{
  "num_hidden_layers": 14,
  "norm_place": "pre",
  "rope_theta": 10000.0,
  "rope_fraction": 1.0,
  "init": "orth",
  "init_std_up": 0.0323,
  "optimizer": "adamw",
  "learning_rate": 0.00114,
  "beta2": 0.95,
  "lr_head": 0.00765,
  "schedule": "wsd",
  "decay_fraction": 0.742,
  "max_seq_len": 512,
  "dataset": "wikipedia_en"
}
Each number is 128 + 32 x the weight over its row's rms, rounded and kept within 0 to 255. Layers, rows and columns count from 0. Numbers have three digits each. The size before them is the row's rms in percent of the matrix's.

# layer 10 MLP down (transposed), 832x320, rms 0.04, rows 243-354, columns 120-159
100:172088131168210117105161069122146117197206189159109128183171103157113159093099119090110096107124131146118116094097103234
105:134147104203075113121126112131129164149137172126178190097204114159132140148119167113119145079122150131082080125055138129
104:105099114146134106103149124156175087135158133123109129150123124154131113123113156114107076109110138123148147072085110015
106:131084105129168077102149124092115125122102135105112126101089126110141104133182168154165208131140147130110080172122140107
097:104127143142115133119157109122115146185095156145121141116160130089179120093150097104150122141139127152154137172127127159
097:108149115123135114132063113161124156138143127083120141132140026144052096147093067106086179104103073153111071123161106088
097:130109150098107158158147078117151127133080077141128095104149107136146098122134183183150070114090102178119123165134113164
105:146155151139141152112102083124135178110143107132122093123095122191161106151099131149130108094154107137110149149125177158
098:115180091113174110180067163122179157158125168143092074123126116104100122132096150155121133142135099145105084121113156113
097:121114149120088162089088164128096160175136095177136091115163156154132136127071140081107155139057109139139153119129150133
099:186129085159101142108151092089126152095143134117106139110097159150137160123159191111131084101168154094130153149118174255
094:094145159139079133150138106091154120162141066120061135153177136153153106162162142109111152083105169133143189145155136122
099:137121190224106157127150136144119164165151073152181128156090173160141160161153074156099064124157103136143161203120156115
094:117181110098102121155121084136153072135144109110133105102135128129108115145163132132129162079097104119145091171137121011
105:102100122142110107112137162142143149088117164140150217130155172113126136185109168099078161118172159126136103120142146198
093:105154126122143094124096106140140121085136147147173123144143120123113136130104121130129146106173170175099142103103173213
103:175059078134127111176055154138094137063154153140067106127156147158159139133137151141149074108148119204193165137109125198
104:187163152173119138122125146085131149145159132145095090107139122153083179153129187151142127133158220121165130068122102190
099:144133162158104141136188107172130080062158170130129086167128158190045115101122137126129088087187099096143122151170162223
093:108101105191124136167157138139114071124098143069146137085117161075209123091108113136106167141104127144147121139121115140
105:186168199153159141109100102137070131083092104137129092193138143093149159121125166132129164072127127177131136135128161126
090:102137098124135101174152126125116067122116137090186126123158113079177124157109145121160196134169114081098092115129125154
096:150159127141082128143125095162174155165130133126107103087145126149129115134105145187135158173142167107135128106163166162
097:110102144096072171151043130119154105134107124104098162128133141157163155106185046138097109173128147197090133045078112127
110:139180150115064147153131125104097228135150152122125175164121089108150168181163154133138154147162166118116116141076146098
095:084110084114126160119090100161138074117143172109168133123101179072105125095179119177167166093165124131101201169097120174
100:103133173151090184105142149092086083133157134132132104116136127144184146143147157086106141118157112182119059141145147153
099:089111125091161112077157099140138115118155066122104113181142079185117142123147164156159111135108172125096107099165083047
093:128132165165163150092079089122168106080103172090204134115147145095103178106105075096090100165137162141133128120120140043
096:145116115148102147074170147141181088144100160130127127131089105135105124120147114116158147124179123085130172126121093029
104:111153157130183147069153143103123116113177157153118111156097105094116096176126125083100125108101103154152102146106156120
095:110106092143074090123134106146172129131112125124089115091166108203120120211092158098121106120083174184087093186077096115
097:181127111089123147149140110108157119111127147119100160108101126144185084142123112127167093147186162130140119112110161079
099:150095156120132130158132178107074099100075126096134135090174108120109217153080159089168134150119074136142132100111160231
107:079118080089082178112098159117098059096083171129133187165110138124121097049122171118169152082086123075199122160164135012
101:113207099071146145081153095141135120112172101147196117131149118128101157087139126111128081139108121153163126124155124165
105:098094099175056108120100110180142103170090159159127126142145144128114123145171127163154141094116145147167097149145110118
103:130130110140111122137152148189131119143144157150158084161225117108054111115121126140116138149177146124119079102106150201
097:152153086109097149121106120112123104161115124125081146112150105099112178104138128121101111146089114095121120085083128076
100:139174111142087133173140168077112120079143153081118121129100117096120168105168183101154117110166135112145198125146121149
103:108139132112124129056128100113112127123104149152183136074158160111172143129186130085112079154117082100130122137156108101
107:105194123157123109126091113169151119138094150120142159172126180099119097097149184111129206111184158093113156117129111066
100:067122117148141099133110137105098160134101131134129078178053133069168121122089120204158124117121085115094104213153108128
096:138061183144140125088065117198127111043108164092168164158140161104117145133112094133212098127156099165138107152149119092
097:097150152150123150127135098169136163111143109162133173167114193134101047107121157079120211151133167172144174188196160083
106:106153182069067094141143159099092077184130135155197156140122108121151130165107083173150161184122111086077156128067048051
100:021149175157164126164184091155139072129145130146117114129147120113109139102045166162144147126129109148129146063130091180
096:113109108129201107150127182130179131137058142088072147088090130102127109095128139104171118086109072086163145147105116095
092:131131092113077135141137130141120197152120107193089063181156165143150117109119114180143161135153119111082050123101094158
097:106077050078160113175059108126123140183102190147048165149079166138156117150176112107100168162146098126114151113095129008
097:140075079153069122135100159136160129127147167106090108100078063116129136138118110131055150103114143121146105165162108186
102:091077156131091162147109167117102148147122150154179147149129141172129142110128123108148094162095143086095118078128126128
092:131098135126170127108097118171138109128087128128127112131123136177106103172092108144092143088137154121118096064091139136
103:099085142175052133192117136147117137175093134163144090159125128097131136157082179138199165107124148137145136080193131106
096:105089117184073059087141138136125202160085120154094170145124107133124145137157126080149110180108126089153090114110130082
102:179132111189142134156066085101148134133124121139151132128125121145177144097129089127110120125100088124112137161172132255
092:086124126142114151141168149128168075191115108103074146103117118148145148119128126126176125091098150124075109105116069100
101:153089143131138110187113100131119162100191124163169129137096133127116140152075059171150161169162065085142153105098149108
103:150124124169139136098159061083119163073118169145104174162126130124122123079143150171124184108159082109109084181099131227
104:139141156090146102112122151146132099095092142120177141190165151164120143181108150143152137143147125133159128174144051032
108:149147104145096162186072173154074191098125139165139166128128080166185088104085172124150126118080146109138150168160139077
109:135111214166154204123125113189108112121149131100108103125134159203104090074090101108158123098124144147123122145160141108
100:189135167170112117157099130110131166087177150092172132119150141095094130088103136130091103124153128108158201108185155195
091:031108153129110123115107104093109142141093121132166062131135074143084149167131163123126145093111142132150133110138162050
110:154174162125146111136139123134101126049105133088121157168161093152105132140088127141103126108112110159144137093110082193
100:135159096120096106124129176098100132154063157132152147200125137099161130156107088093147122165102121049150142144077107023
093:144127083168162102132118063139170133117179123140158168154131164154096161145129114146104161110156137111135137099137096170
102:139140109096125091143112097136148161127115112108120179188114162143172186114171178137104113129180113141161094138120133254
100:151137118150110118129075168164116141133127200120148157114167080153187111155095150147112152125133164139102135133137143152
096:175120151111078134115114128174097095108097110136112156136182132123125181109152061130127121116094132099111112068102194247
103:114132141108097150090087051138095115140112127099147161171083104134102155185147100135141087109113147176146172181044102211
102:165159107155124099126157109100137126071096089095114149109076061113168095205134126123110048155111116083184116122110121205
096:105148119120097154092110165140117066151086129143119127116138123124108161137128088125135167100089134112097087157106132110
099:170107076095113118182164105123091123188144077070126119134173156131190098156106131133204167084126120088162101109174086082
092:165093143127125097165099148144135133098112111142081135141078136132076112140152111140124163098115132193153128147123108032
099:048154173140155103184131125147135167131143232136132097109098116109088157145116119101145079125117169088105096133106135240
091:106105096185063097084132128079165119145098081108119072190119132152127136143157121146129135144072137107117101183134106130
097:096168103144127128134127171099182174207127133126121166149141171129165148162099089102187118117110102122135129111177169107
092:117113096143122102157140024115131165151100153129123104112128140148113154138167123140153139123134123100104052152133154033
096:098138133109111194155111120134092165091121114116113083085158145108113116161181135083179096149145101103134079144127096159
104:088129153120129206161165145098099104117172077125117125074117173132158141111127135182128121201149101089114133086115113169
101:103130115164131124157096100091121152106127117093115104131126168128111108105123087122079128129108148143107184141061123050
095:118138136198153107156114106137139161120125110142083143124204086106142137114111116111087086141173136162101132107128106073
092:143091121077147068159149106158119149155158090160151123129142113114081144163114154099126131158141122081095096103136147128
099:134147109118148163118097139109092159117149104105139122159134092200141148134078159139129085133142100096183072175162102108
099:127107132086085130145155037107139124174126131143160160117135165136144096177135112182147117163159140195145131098159133237
099:119139102134181114125135057131158110160058111135098057137128137138156118078182104134088085090139120130111156181105114099
093:131129158122043143108120111139168056085158151126121150057138118159081067100135114127160153121149099163138108141129173012
099:153184098144159130151183061199145153098105132133156093103150136092099112104104143128111113124102078112108117070174102229
101:147147132126141134142119072157133160102097180140089141075109154145095087146073115105067162129172101157178104151126126076
101:084161067125129110064136143134128102061184160128093118103133109065141128132168094137167130098086110146129101156117114175
098:089113164149103149096154172151142163136151111130189125078169112098128193126078126096089142078174143069106178087149171161
102:127196134123123154158158177136085065118131121178142132096143075118130046098074067149078097163110165110107176084109058075
102:174133141150104143123152097131158174097139120095103110157180123108099094138123142152070110074104106149174150139131109115
101:143116113125099143153126145139173137146144138213056169105098122193094096153188202096146147103097122108105113165130176110
107:159115146098169149129094139091134138110104126148134158124117132171142106114145116149123132144104140176155061136137148171
097:166104144148099083091121126143149122111146176094052104117160163136161096128138112151125087146136117099124118093131103134
100:094100108132123127108100090141156132116098147137116073153094146100166097149156164136107146152150100131136138114082118000
100:173147070113095168163150137129096130163117128135141127149092130136181138114081121141186116128135167089112097173171109173
096:116133153098143085214120218140142150110108157096172159171111149131105160149140106124089100173144115142142145106103149104
109:115170135168124123102086077140162112175100128136108091084126107123063121096125144139096120166155148108137169152145144153
105:150103074085131180146141164074140087103116123081094177131093148091175127157143099132136191167151170138155131168087101131
100:164096080137135154123143214095220112106134176053115137114155255095105189138123126137085102160105135124167171104176153098
102:164094123117126110090092187165160073181078064220127075190102139087133073111128130150179152153145075132150153126189162000
103:150109184083173150134125084139123088150152142109177134090112068153061100148121117148130141093139081182129124058150154131
101:088121126152162194124125103090064074166130170131171180127113097159129091134173164104177169158070131052143144117136117097
101:143121171139144125138060140122125159198082137117072111132117087145164123131125130065080144157178152113096116011127140109
100:132137123132119143162103138140054127144125149107177124078191104199083208128082173146184089119175108120140146093144086080
099:118057200118117085115145190105100076160086122144135041086134140109159103130129125152112091117139142140113099128152098058
099:136072096153138136119153100164122103120149133131120140057127127101093102112051113107171151143189142166111112108082105088
095:146121121133108103118098119127156120119170070116077158117123143129159144123130122132135054094120115136119140128124122187
104:059125181129117122145136130120121109101124129165095119127118120154087196108165070100142106144147111152128149122134116116
# layer 10 MLP gate, 832x320, rms 0.0465, rows 244-354, columns 120-159
101:137154126140105141154135189112117104046163149136151179045136139152155113154094177122103141145107132165067150100168074131
113:203066146136126149127115128105110148111157146108149125126135133136205086106141082162136135154154135130132098127172082156
101:138168109129144134118160113050131158132185121191111092169164130129184160091109146170125122141152087111190086124064120113
097:152138168162130061100141158137137114135104160169113116124081078171076102149116167179109163147136170069094151104133163112
100:118142165104121193147170170158149132164193085119164120128101154130166194164108074148123148124129224104108162149097161117
102:086116111106135152131127127090115105144101118174083128110118123184139098182074119106208078173090130153162155170149089114
097:132207125138098173076185097119094150131073090118205141104141120116168092151099109142189112136138136094120100121162144138
102:199134145097183090160141159153143178134131089097137143148191162133143155142104175137098172151131102173137102078125117113
098:151086080104102155141103182104101088134075164216130156137133111133205169123172143156146143127136099090159168160140066136
095:065069143077123168148124117138129141154142102199072155141084156116142158098082081165179128130104118184167159106102185137
103:144168085144154113161134122131157095174110191126102095147110158133119180094127125146123118160160116119116076146133101119
097:130123122065118120102120156120128130119118199120156069157098107125096154169151161094129103107073186090129129133158113152
094:115137099135167110171082133123072163129135096127117146109111091083168118135107136178142177119099138124118058131121129066
097:162153175076087129164094201129076100093101066200156104114115161201074122101121126131119112105070156045197126135120108109
093:136102162181174088081148164132079121114046145089136144113091113184114170177077207199104123057158084095098114191142082091
100:142138115122058178148136125121172095096124119126207170092164148121178125117100138121115179102028127126117136152182112134
104:086151107128107089147150131174094124088142167144180181191127124122138111148128139111096106142157172152129084158202134158
097:107079122189122127124103098102091111127146160064093100120135132098146111122041073120125131183127103162085097169132111098
094:130093117146103176107149117065138076120074129176142116132110100128095111120179157111086122180198127110140119133140107106
107:158118085131134134112144154142143128088095101149079108190097144169145126116109112146076184192171120117217093145111085103
096:159113165146133119202132131133058105111056082116113131128104134184123178053116140142093120125125170099150098072159095119
100:152191178207117078141108180150094133144083117158124129162141078138152163121149138172152130102155134119089173170083109059
095:123104140176184115124175104107138099134123132142163095120144130125090085140055104075109088094117135145131140108092155083
102:141158126122128069139169161087093101134168145142145148151123098109139100143116228126221136134158157115169095164207102146
096:091149121091142152103100165123147136106058190137133131065105194171165096148117137123138106123112100138101079114101103087
099:097098154110109081153145142066143069116119139184131085144151152130141128084172155085187094129100196097160112131174137091
099:104115106150173119117103108147114093134158167096128157116180186124139098170105140116130162150203155152092148116117098150
098:126132130100150129101122140107115061142139108116126102143120153100089149119133074085147128124144114149041165106113059163
098:095096125116160111156118114103153121156104103113131107122070148125147146115087184210093176154103112136132173117119143147
107:130128128170131135118195122077112120112062105119130141138116133139105134078088105111099200093123097103137107115158076134
091:134160122145177071126175127133132111105138132152132134134161119177153074220121117186175052154134103092119119093135153127
099:132189118093104163063175137140129068127095092114164102146090095165168111113165125095099074131094151140117113132118088113
102:163145192164090101155125136121099081138133130148134124191141092168168145147158161106114125155176052168180114151147143114
105:136112071143133113167114172149130068118115098083115179171094123121142069102104157130131077122147116098107069137138092153
101:096098183131111104113157122094132142167121186158174166115123125121115102151125104115127124169127130118154121122079157161
103:121113124074055180086212140157148120081125100140089118131137083091175152082118124148185153188162086185104102159169101139
102:157058121154088127081118159120122134130086151135130129180134094118141134192180185102136133124124075156075122113143110099
104:166163093085080130113166200117102098145141144151107143162150134191154152158223084125164120107131119075107156166118115107
089:133128156149103115139127127106169159116131107129116113080089104159101142116177138154225138180164122161173104133174081094
104:104096074131150122165116133121133094101122129151144106082132120142209138099140152164110195164090141124144096128083146091
105:154150113092129072130118107105151078139179135112095127124178138100171086137136104097095111173127133130138135140153165117
082:177139055148185135098137115120088149127109117108159134108071199081144078121063119147191174124134177120138138137097129086
094:102163167116187084151147118116119096109052175135141180141140126100104160125140175140121128143141092095135156144149125152
097:160146134091159132136145118135160083128140107114148160134171217144125106119107183154161090083091166079100146078121095142
100:125118135149166151147129152134127140172129159129127105171084126050183113114138134131132135109177162116162133127098151072
101:098099081141153110143096139175142069139150141116100154139137097140076159170077210154136092129098165158094120138089098095
094:172127135129103115097128092140128149115059115113143092085110106139121161134160125144160116078134169093155113090148154143
099:100124115127200145137134155144101085163105143185138139127106158107084146156133165139158168142151098140097119138150145112
095:131105083144138155111150110139137080135099135159166093163114124095102142146168085082176106139096185198119182111120162169
100:148097119098126102105135078128092143169148174099190133136095230065139113192203104067136131128155095109159092168095115118
103:150135140075103156125165141128148184063120147163156169118151125124176167124067085093090117138140074138143113098141094081
087:097164181170138147099199152100096178092147102143156132138140121156131127159120115121153117137085156110099099160115178160
103:078081163126095098130154119091086159156094167172107145139133107127140083178115175130119132087151120132152086097127102114
095:131181113118094072123116141157140109105077111131107119152119122121108131127164128115126090133080116081212129129125084137
103:107112116109170118126132169129083101137097104187096152154099151160128100124078140185191056131135146171129193175121104151
106:125135115091119130085119135102129155096131129173150179170113122151136161097149084166138092200138156125188082116103107144
103:122126158084090055108148084095119165176186142173128123158120118133124098177127150141148133133104156100116088164134146132
098:110193123131159104123158156128112137186172102044137141087134092150137113121115138112214104111123085116156079163123146169
107:183116082135113137129118062146097108159124147213113087150079150130153131102148191192120114139188100123141115129138065088
104:172125097149112167141134149113092134112093184234127147151041064068126086156142129067171126163089132160147092198124113152
113:131168103150151144127143143070110124121174145183121100117098085096217159119112133177179144093121145112154089163095127099
098:116128108157128141174143179136145089118167091128148118143137130054157131107101078135130121114151129126111104147135123175
095:142140109133082142137124091099088115111127156092173186130087085180161112121182074161117110151122114087141055119129079119
099:149085118117185124174150146166126115133122106180198089101078129138175078087061143147130129155134157124090159160204108118
086:141117112180118171137186180051145115113147070132111153079142150123198125127097142155211096105062145107139154172140114148
097:092128180157096139171115142082162115123082161123103125164076152130142096092106145069156084166135143119104162160155145050
104:115106152112101154160143156102151123089145095133123049132140067148128118129065152149137081127146092160097069192165156174
100:100055185099143129175090115127149104154140119183153194109162104126122151124121133133145210080155133147181172126112123129
096:134124083112170138149115164127189114180135161164059118075173163098144121076153092144074093125110149125150119182148102150
101:117117138105087097133098158118156015136126081140191111136100142136057108160092112099122147196054142050155141158092085102
097:171134118149080159134093127147164099101161164156155155109129113119118133184106082112085075109149074167114138181146122094
098:106101048155128127160156169094116119131110114149098137169155117141183144114116122185164166154133140174159193192140166142
102:135129143115072113229155122152146119106076056094129087137102141144147111188089158188179102143125128118115111136119126136
099:122148092131070066081101167150109106135142093140124085178094081140109161111170133108135125119117063137153144123093043116
101:047120057182190155101155109049084125164127189105170110140119180166124148173135125167192116076118152126126098117166116134
094:121123088128147191048102150081157150143147088166136136113150152121123120139169050146122135119146206127086113103088151116
096:094137098158064196173113173104118189162143160087124114089084147123176125169132145158093183069099113154128105056189170113
105:125125105161195140124120142126098158147149132143112140153087105081118155162146074178131162194076156088149087088139179125
096:153080088160166103120118135115124107127090099135129127173071121109103131150144110186091181132101145146143112148091088091
102:108157082075105160119170133140162158106085182152101131149146106152111138169144153081143121145111104104122127176151155126
099:106175121098141152093140194098122123170147131118106134153119109116194093149158164144063094149124175122126114108144124145
095:082134098111150135146114117146150146053113153165138077166099183190131144122128093134165075127165138092155046205182130102
091:107169121118097105111093130096122105104127161123118100114113140167118152102159113107120145133130091150168198101130087135
101:146124143093127121129100177113177110135152101189150118087087125115124122127220122111102146149145092146054108102134038104
104:137165129171145173125148153121172172107125126110157187047154139137112102118111146143171150139109122128155125136167145154
101:133126129179157161098176172128142174129118147117123099115109102118124063112180102189181127137136074126105158112156154135
095:108098116202170127106139125163192105125128145095108086119141102129139097105096122079100117047171137072065123152105063157
102:124139177170197132173100143121079082127130076096102099148137080156217157149129069160076120187137153137117141129106100100
099:120090152169115085173143153089146111087121085147137106133134142178123137086131143116129168135140101153155083169086122179
104:145177153138157163180150176168127071107130149168115156152192162148110080099115153151169103108113149138136115148134124085
103:108156121084128156140111115083182150173126123142121113192081096190147183041135129226125069147127142109127141131142110127
103:095142114163162078122153124151112186111105132137108093068160143127120181178099131142080161122149076058147111106172135122
103:188149136144174150117128142143123168122130112075153143124132160131155141134128197180152090175127141109183132079163133134
097:231153135113159100116152152155170098118118109157146062132139086133153123098103188209177138125102145160136145108058075144
107:142139144132144141163088123101146048081114096150176070120142125103120080142084192146124061120145125129194107093144115182
097:094093155137114122116188159071116112139131124131112147118153217167138102133112163125127164158095144074114104063149125129
099:175156107080135123134118109169081126143125118136131141103143120139089094070153056125158173130045110130085105196102124123
095:096087072082136196096139166124137108139145143117140188179189094139083145091177156161106075110115134098086098077172073093
100:107086157104176159161221114131139142121137119180105147164132119117161095190176101145127131146105099151081153118145090147
106:163113132153115143107156143109119126088167139133174103154073089158125087189135131138124131120143128118185123074179117108
101:161223069150121147175117195164120081122177096136131154139115143144188142126157086110116101126161177114120148124130092193
100:082094129149113104137144088093172083147165111137143125134156167145129150146134138135136134133104097114166106127152139139
099:143091109156072059136157123159210163087119136142173090154122166156112135137068156124144155220117075098124134136125139120
096:065152092178073135155100147114078097087162162143191130140085081102167139136107081083119173141083143143146081129149106135
103:073085182069120158121133133035143108151178150177210118222137154161158059164140056111172214117119198153079074114133120155
100:154096075118142163187165174126139117094098155158165133077119166163092155139101134120136112121130101150165077145058171142
101:121164126111116133112079143080108139128078052140114118098071134138071140102141112104129082132160179156154129115142076110
108:097126150117170135146162095110115165156094174114151095112146073090122123129157095133182122114117146134136129132163148127
099:158124076226132153135115156125161118107140086113157137167140129098139149082102143106164112151107088151061081173131129108
094:156128190121114137150121120123192095100115122120109170157120062149102134188073080131192106112187126186074091132133130133
109:188152090078130125124162143086128098137175164163142193109116131165137160139127138155149114149120199114095085115131105138
# layer 10 MLP up, 832x320, rms 0.0476, rows 244-354, columns 120-159
100:114177180126135163194141106156074109059010142089071146129146180154113176138127085141086081075128087108133083146150129109
109:163123195131128119174145098134098085090102077071132135080130136182146151098082140155155175069152085091118139203081079113
108:166125147156139078147102192095127104095157104103113150104089133149145149137137084125104110170134162158107108149174099143
097:143114068128171128185131099152169072134110141174173121228111121102166113105080072117166138165082128154144101133126122154
097:130114055178126175093134124096152165100097133168196176084148184159090143106129080127125155146132122152152156118137144076
098:162131132141140179088119175106187155120120058157157152086136102082122158076109083102139103089126126109128146130143087093
107:081063204119165110083073041141142113160121142071163060107173108114158059187120141110120118160127120137126137128117167117
098:135070103157085168130134143127155147118130169128157140190118089055095111128135113118106149103117148107083024136138089174
095:162153127146156158158077098219124139119142154124170151094126077104186152115137073088147138093119149176098142146094152148
098:142106087105112122123174141116060132075113115141126120142119103167177140089131204139202145091097132130109129126104169132
099:133146158113140098143176145147108120157122094103099136175155064133208086134149126098089097105158129133142141150095141130
100:086162147159163128115132100129147079105090061063109122124074074172129113145212109122160110134033146108096118125109178129
099:150124103187107100156046096186087150127129121087157126099147138126113136152135097111078121093082101125103088145107131103
103:132122176159076105064093150141150150155144163105113137093086149080134173135108161094131100135146139161124188122109174122
095:128140122119159115087134093072117165194180145197088112103154125181099104150164115115184180090175144104141195177069136095
107:190074110122123138098159123179125183149152147178128160120138130119135103173106098111141083105087063121155147167122168141
100:184097119120089119165091151131145097139143134153146090146110116111116093152082155116179103176081046198139070176117104137
098:076111098099080154170122111118057192109142104168131161133119174168135123063142115106188122150087099072131125130163149117
096:135082136170153161169148136131110081158125097065147135160100117167165152093103085124116137122087151076135140098150117118
105:143104157082117158060098129153060054101112171066117093149151110156134213174112152114103105142087097109101080161177122164
091:145142103157135108106139075158100138130117119144107142141101070082097104134102150180145099123104165156088159128147157169
093:110136104163184112131174123120115108114114180137174181136106148146106147162167165138143077219166088169160065168139109120
097:088150105112115136176101162151066207095184133123159138092197147165143087052105111119146105116149075151153183084144145135
117:178154131165072104140116114154074161116115069138110156133150120100168095078083120092105129107127107152096117119125111122
095:172149094110166108139097081154082162039124092179180096118031090139143118113145151109144121156102150141138170071175128166
099:101145121167155157160150092160110125138079128106134154122084109059107139138063157115155132113104115139117135137100112131
097:121073137109123068058114113128182131174096143106137156101085186136101208103100121170088104103160104100138138115108173116
093:079137127151155116134127166127127255141106104173079186108096106143097130163105171147095072177099163178128094128144078088
093:052093155127095184131069162175124109125128164075135131128089152157145112150100110180125123171139141169102118128108110150
103:072135108179180147175132112066157176169071145129089146115138105134091156116103111180134147079137123098154095091152109115
094:117172090121173142170129117126106130166147099073173123088108151073123171104126151078103148062195100197134103111161103110
101:137120122093071090135094111134094100067164069162173106175088107201139127144170152085133134126131107158129097142115062117
098:146114126130145138105146117131095065124107147149158135092152100161120129135125168141092059046087161076137108174081051155
104:130110068146075168136096175144139102144082182071104114150145122169114162148151132134117215107114175170117106159149063133
102:149162144102122053163111152126144116114114138180137090190182131107166133114136172078177102141135145104138134083135160146
104:100062091093122104233148113115143153173080141130137157144123119131094195135174076115157087111118117117128097101123140109
100:184118155225078164163081131119130124151110107109060127079147150105167141072083140163100079148095117172121175143155090162
098:091118117105102156110113067157078141086111116175170094104088111109194164099150104152111169102191130093137157103082123121
102:194100114141134179129121139101106114137108144136119165125094179093120088151094138131111164126162184147141088057150124174
103:163175089114127143154129161142053121141187116095128093130107070083099117188104111068135153117151097107094137149178082145
105:145101162139197175121188151140183134102128101151117082092134151097109071175143151169110151114093134123156134159146118098
098:128133156136097106167133188102119089138156108113151125099136070146193161146137165147150149119124122104159100154158082152
092:158196117117126053164165089149151109145134146110190148228121113171098100185163167186115109175112127097165150128166121139
094:145128102112103067089095142074050139166112131162096092141155130067118188151087121152113179110175127149090144184122135109
104:120126079103110103139089165171088097170114138147144153100090119136126132121157112144176176105108141143180094189159136126
098:120066082113132137132152095145159144070111087143146125171138060142113100089166169134101151131091162104111099131160091125
095:138156148160180121112142166101120095134120095040186109117091181110113164142088150169089153143124140131168080099039102044
095:171143107140134122126084198113115070072099127139105087145147146117088149106088153155149073169125119079119113196105156105
097:142155080139111123157146132145079116065111105166162110161109128130143187043111144095166085107098135171141136156136138132
095:161198086178114089184082123103152157108128125074118097098087165116169126151137133146145045112133131106089121124131136130
101:111070137123096161092071098122126147125202111103062150132161115140148115106120082133197081122142123119125142118074120147
092:161123098110077149099128167183163168107107142146138110165068149196160169137086116079151118111143118156133085139119172159
105:104144109092137139065163110136103129129150184135163078110153141125111131141102134042118062144155144191086094145152116120
098:168157162111082119120173066140150160155103131083144119108156197102147134104111129157191136194173115107165107143142099109
098:133146118143156180153090053082122078140159139148156101166095148155079114161114086117183116198087165119148088101133094114
096:112108121089170135098161100138080078135136147171055146175123127132146134142105092158091122165097132137125072127155140157
100:095132108169112159139170108118158110117139126145060166147154154146129097110092181072113117104171093147093118090137096160
103:106085145175186192104200131148130085110149130104080156147190160070139089171110070141127098126112152120111144091134154152
106:122096111079149135145163125107083153150100128133115107109181119109189103145129088101097157075145093107137150145120117152
109:084150148148090112143139153119157139113111135101110196081125174109139122142079086129150120124116114063161158098166195133
110:138169137160090161073089129145132140173175134092113132139156184149170145130106144139088154126168190143122180165101095091
103:108166080188106160155087126157144076106155119111103125102178131124124117134086113131102092061160109120113076146094138150
091:112118088143080082187154151155105171123143152097103156188069095099126120176108124183120106086143108088162163086114139119
108:162170167132112166143123191156088112116170133080069177150183118152104115128080169143155129082127136114094119157168122112
103:143166083098145095166128180112131127134152159114123087187108149104190119140119067103116123159121109081064048144186099135
096:146172118123050062198157150056143191158106114120074191127083114070156113101086137127155154092107085071114151126185201092
100:095109094103136109139097144133086102183079181160104166118104171155082184154145086128136115145151137157079160122087162119
098:103165111058062174189171080109144110159164114135146157125155164087173066120165145070058139156128116090123131108192106176
093:112141134180158133139182135188111150102079157130156157122105131118129115151129080198167067122134136095150160140126114106
100:089092114153125087120129171112109106164188131087172088122129138162129109117125196123106112186157199141126165115130195162
100:100146101127122057071150148183169124135129114169084168160165144118154168086122145145135135135172123121139133123132089151
097:123100075133140136151134108092187099150157084066151170176198115146190116099093162132087074226129128112128166177155165172
096:131141122158128105126116158088141137153127151125214125144131153110103122124110154170116147078092209137157130108073124148
094:085152150201149128112112126144077089150153130088112128134188116138146145143170093096112129161159153075116128129132123083
095:099144087121151144117050128146072118128086176163154153166088148081083098060105083133087113040080137117112093101096107114
091:111130190134176216135158127122144094138132150131148161142139079132124067108139122063133100070159146122116106102116171157
097:068097168148136083065177140135106119136136125162121149138075204064102122166051107185141116090171143106101113096126130113
101:177107116125099147155161132133060100126092039120088102113090126117154173050107101096131153158056061134118127174106121057
093:067118106150118108109115100112172141181138133087160045145058146123168079117129073084100142109123142101146055147133113120
103:053103126165128122126164081079183164128110147103143111125161074153152098169166140118126146132096072138102111128132135149
099:120107085171126093112120172158089074061080162177093175157163159142098115175089177132135190075171153148131100196123135085
095:127179095099130120175184094156144167116134140104138137118105125144159123153158130177030067118080088078130110156140189121
090:066077123102134174114129140134139100050130115121102166145117091103180131082185143185119136122149165110130123105161157163
100:155116152114116148097101205140138061193087091120110073084095082147174154132170093133160085137175147112159115130103093094
102:124086162136049143136085130118123095075152133179140128098070129160139166114130116118127048184152121114129138171141065094
099:157113151148133192122045096187142090105083181145120100106118120139121075153087130139115077135109093121100146123121119104
090:125170134123161154114151121170172154093109120106174134157096073150103137130085126149081111135118136157152144109147105158
101:150154137077134157133082084190146128127064128168073094132106092094162143168092181150089089177123116145132147163142129069
101:128120184097139155103126143133146161153073207141099156046220187181166132075118049176148140066095142146114146136127108175
101:100067131074089146155089158111114122054110108090145206168088109139107077179132105117150180118162153137186135079086141147
098:155156113134189082122140112144105139149109182048155103152148168136085142118123132203143105142136104071158110167149089172
101:155087095141083151104128133117128142178188184109160156126089109085122133124123179143118097080138094074089128111129045126
100:199157155131126109135124125143137133110138147086135142078180117193108113075103156138177100115077067112130118124113125141
102:205071125113113155098126125115139155109134122178107097150135133146134150107143180096173135128178106165151209102111154132
108:131149169159142089181086156112094091118162069147168175108116105139112165086132121160149129194103084118090109163058107043
096:097094124146120076098152095151097134188101179112100171148143160117068166094140119137150145124131105088112114080135136132
096:115128103162091095163128064086115178120104223115140104148093066162138189114088072115125183144176178113183160149171157189
099:149138125144099142118157084117061090155146074170103074085157178102137117119090103100164139097155140123134113129150135121
097:140117146082193125131132203082134140077114173144141159110163119103147118139189083123142086093137120115103118177145099124
110:220132113159166160081120119089085112113116151100142112089128103118125155145117126084085135150168158069106103080143117130
106:113153092078103149172175097072090126162165116113099047170139125129128198133118118121077155162135034122149108191088066167
100:084127157109087153156141083098172172087183181124113123122109084062155153130134078094123114122148183110166109171141133108
100:138110089120165190118163129118139156151086101150116128143155170076138095119150135146180117199110128123104120135066161123
106:132079152133052092148104150126094143151155156114145132142135092161104188071176112098131197117163149159087129131117094098
100:119165127088123111160125169145104118195133099141133164146152130121103100150072141064149148117152084087184078098072075130
097:125092157103153118115208134144155162116153139150169103133131084098106050095139146219108100105142135179157136146108173138
097:143175138139104176128162079093126188169187094090145103057106184143107113156151097072114107194134072140110149090099150131
100:104119156142132168150125148217127115111075127106064102162097111138071172076148142175134109107107144203097085153226138135
099:197098174110106135131139098108188135124150111117137202095110084122154192110158158127116136144077142110147090126147115123
096:087088130107124099134128161115116122169109113179163164164101103130171139138053086165150175088197158130118049097218137128
105:120089090175154121114059210152108139194136135170127154150104106120102187146148137119116133168123142126053069157116133132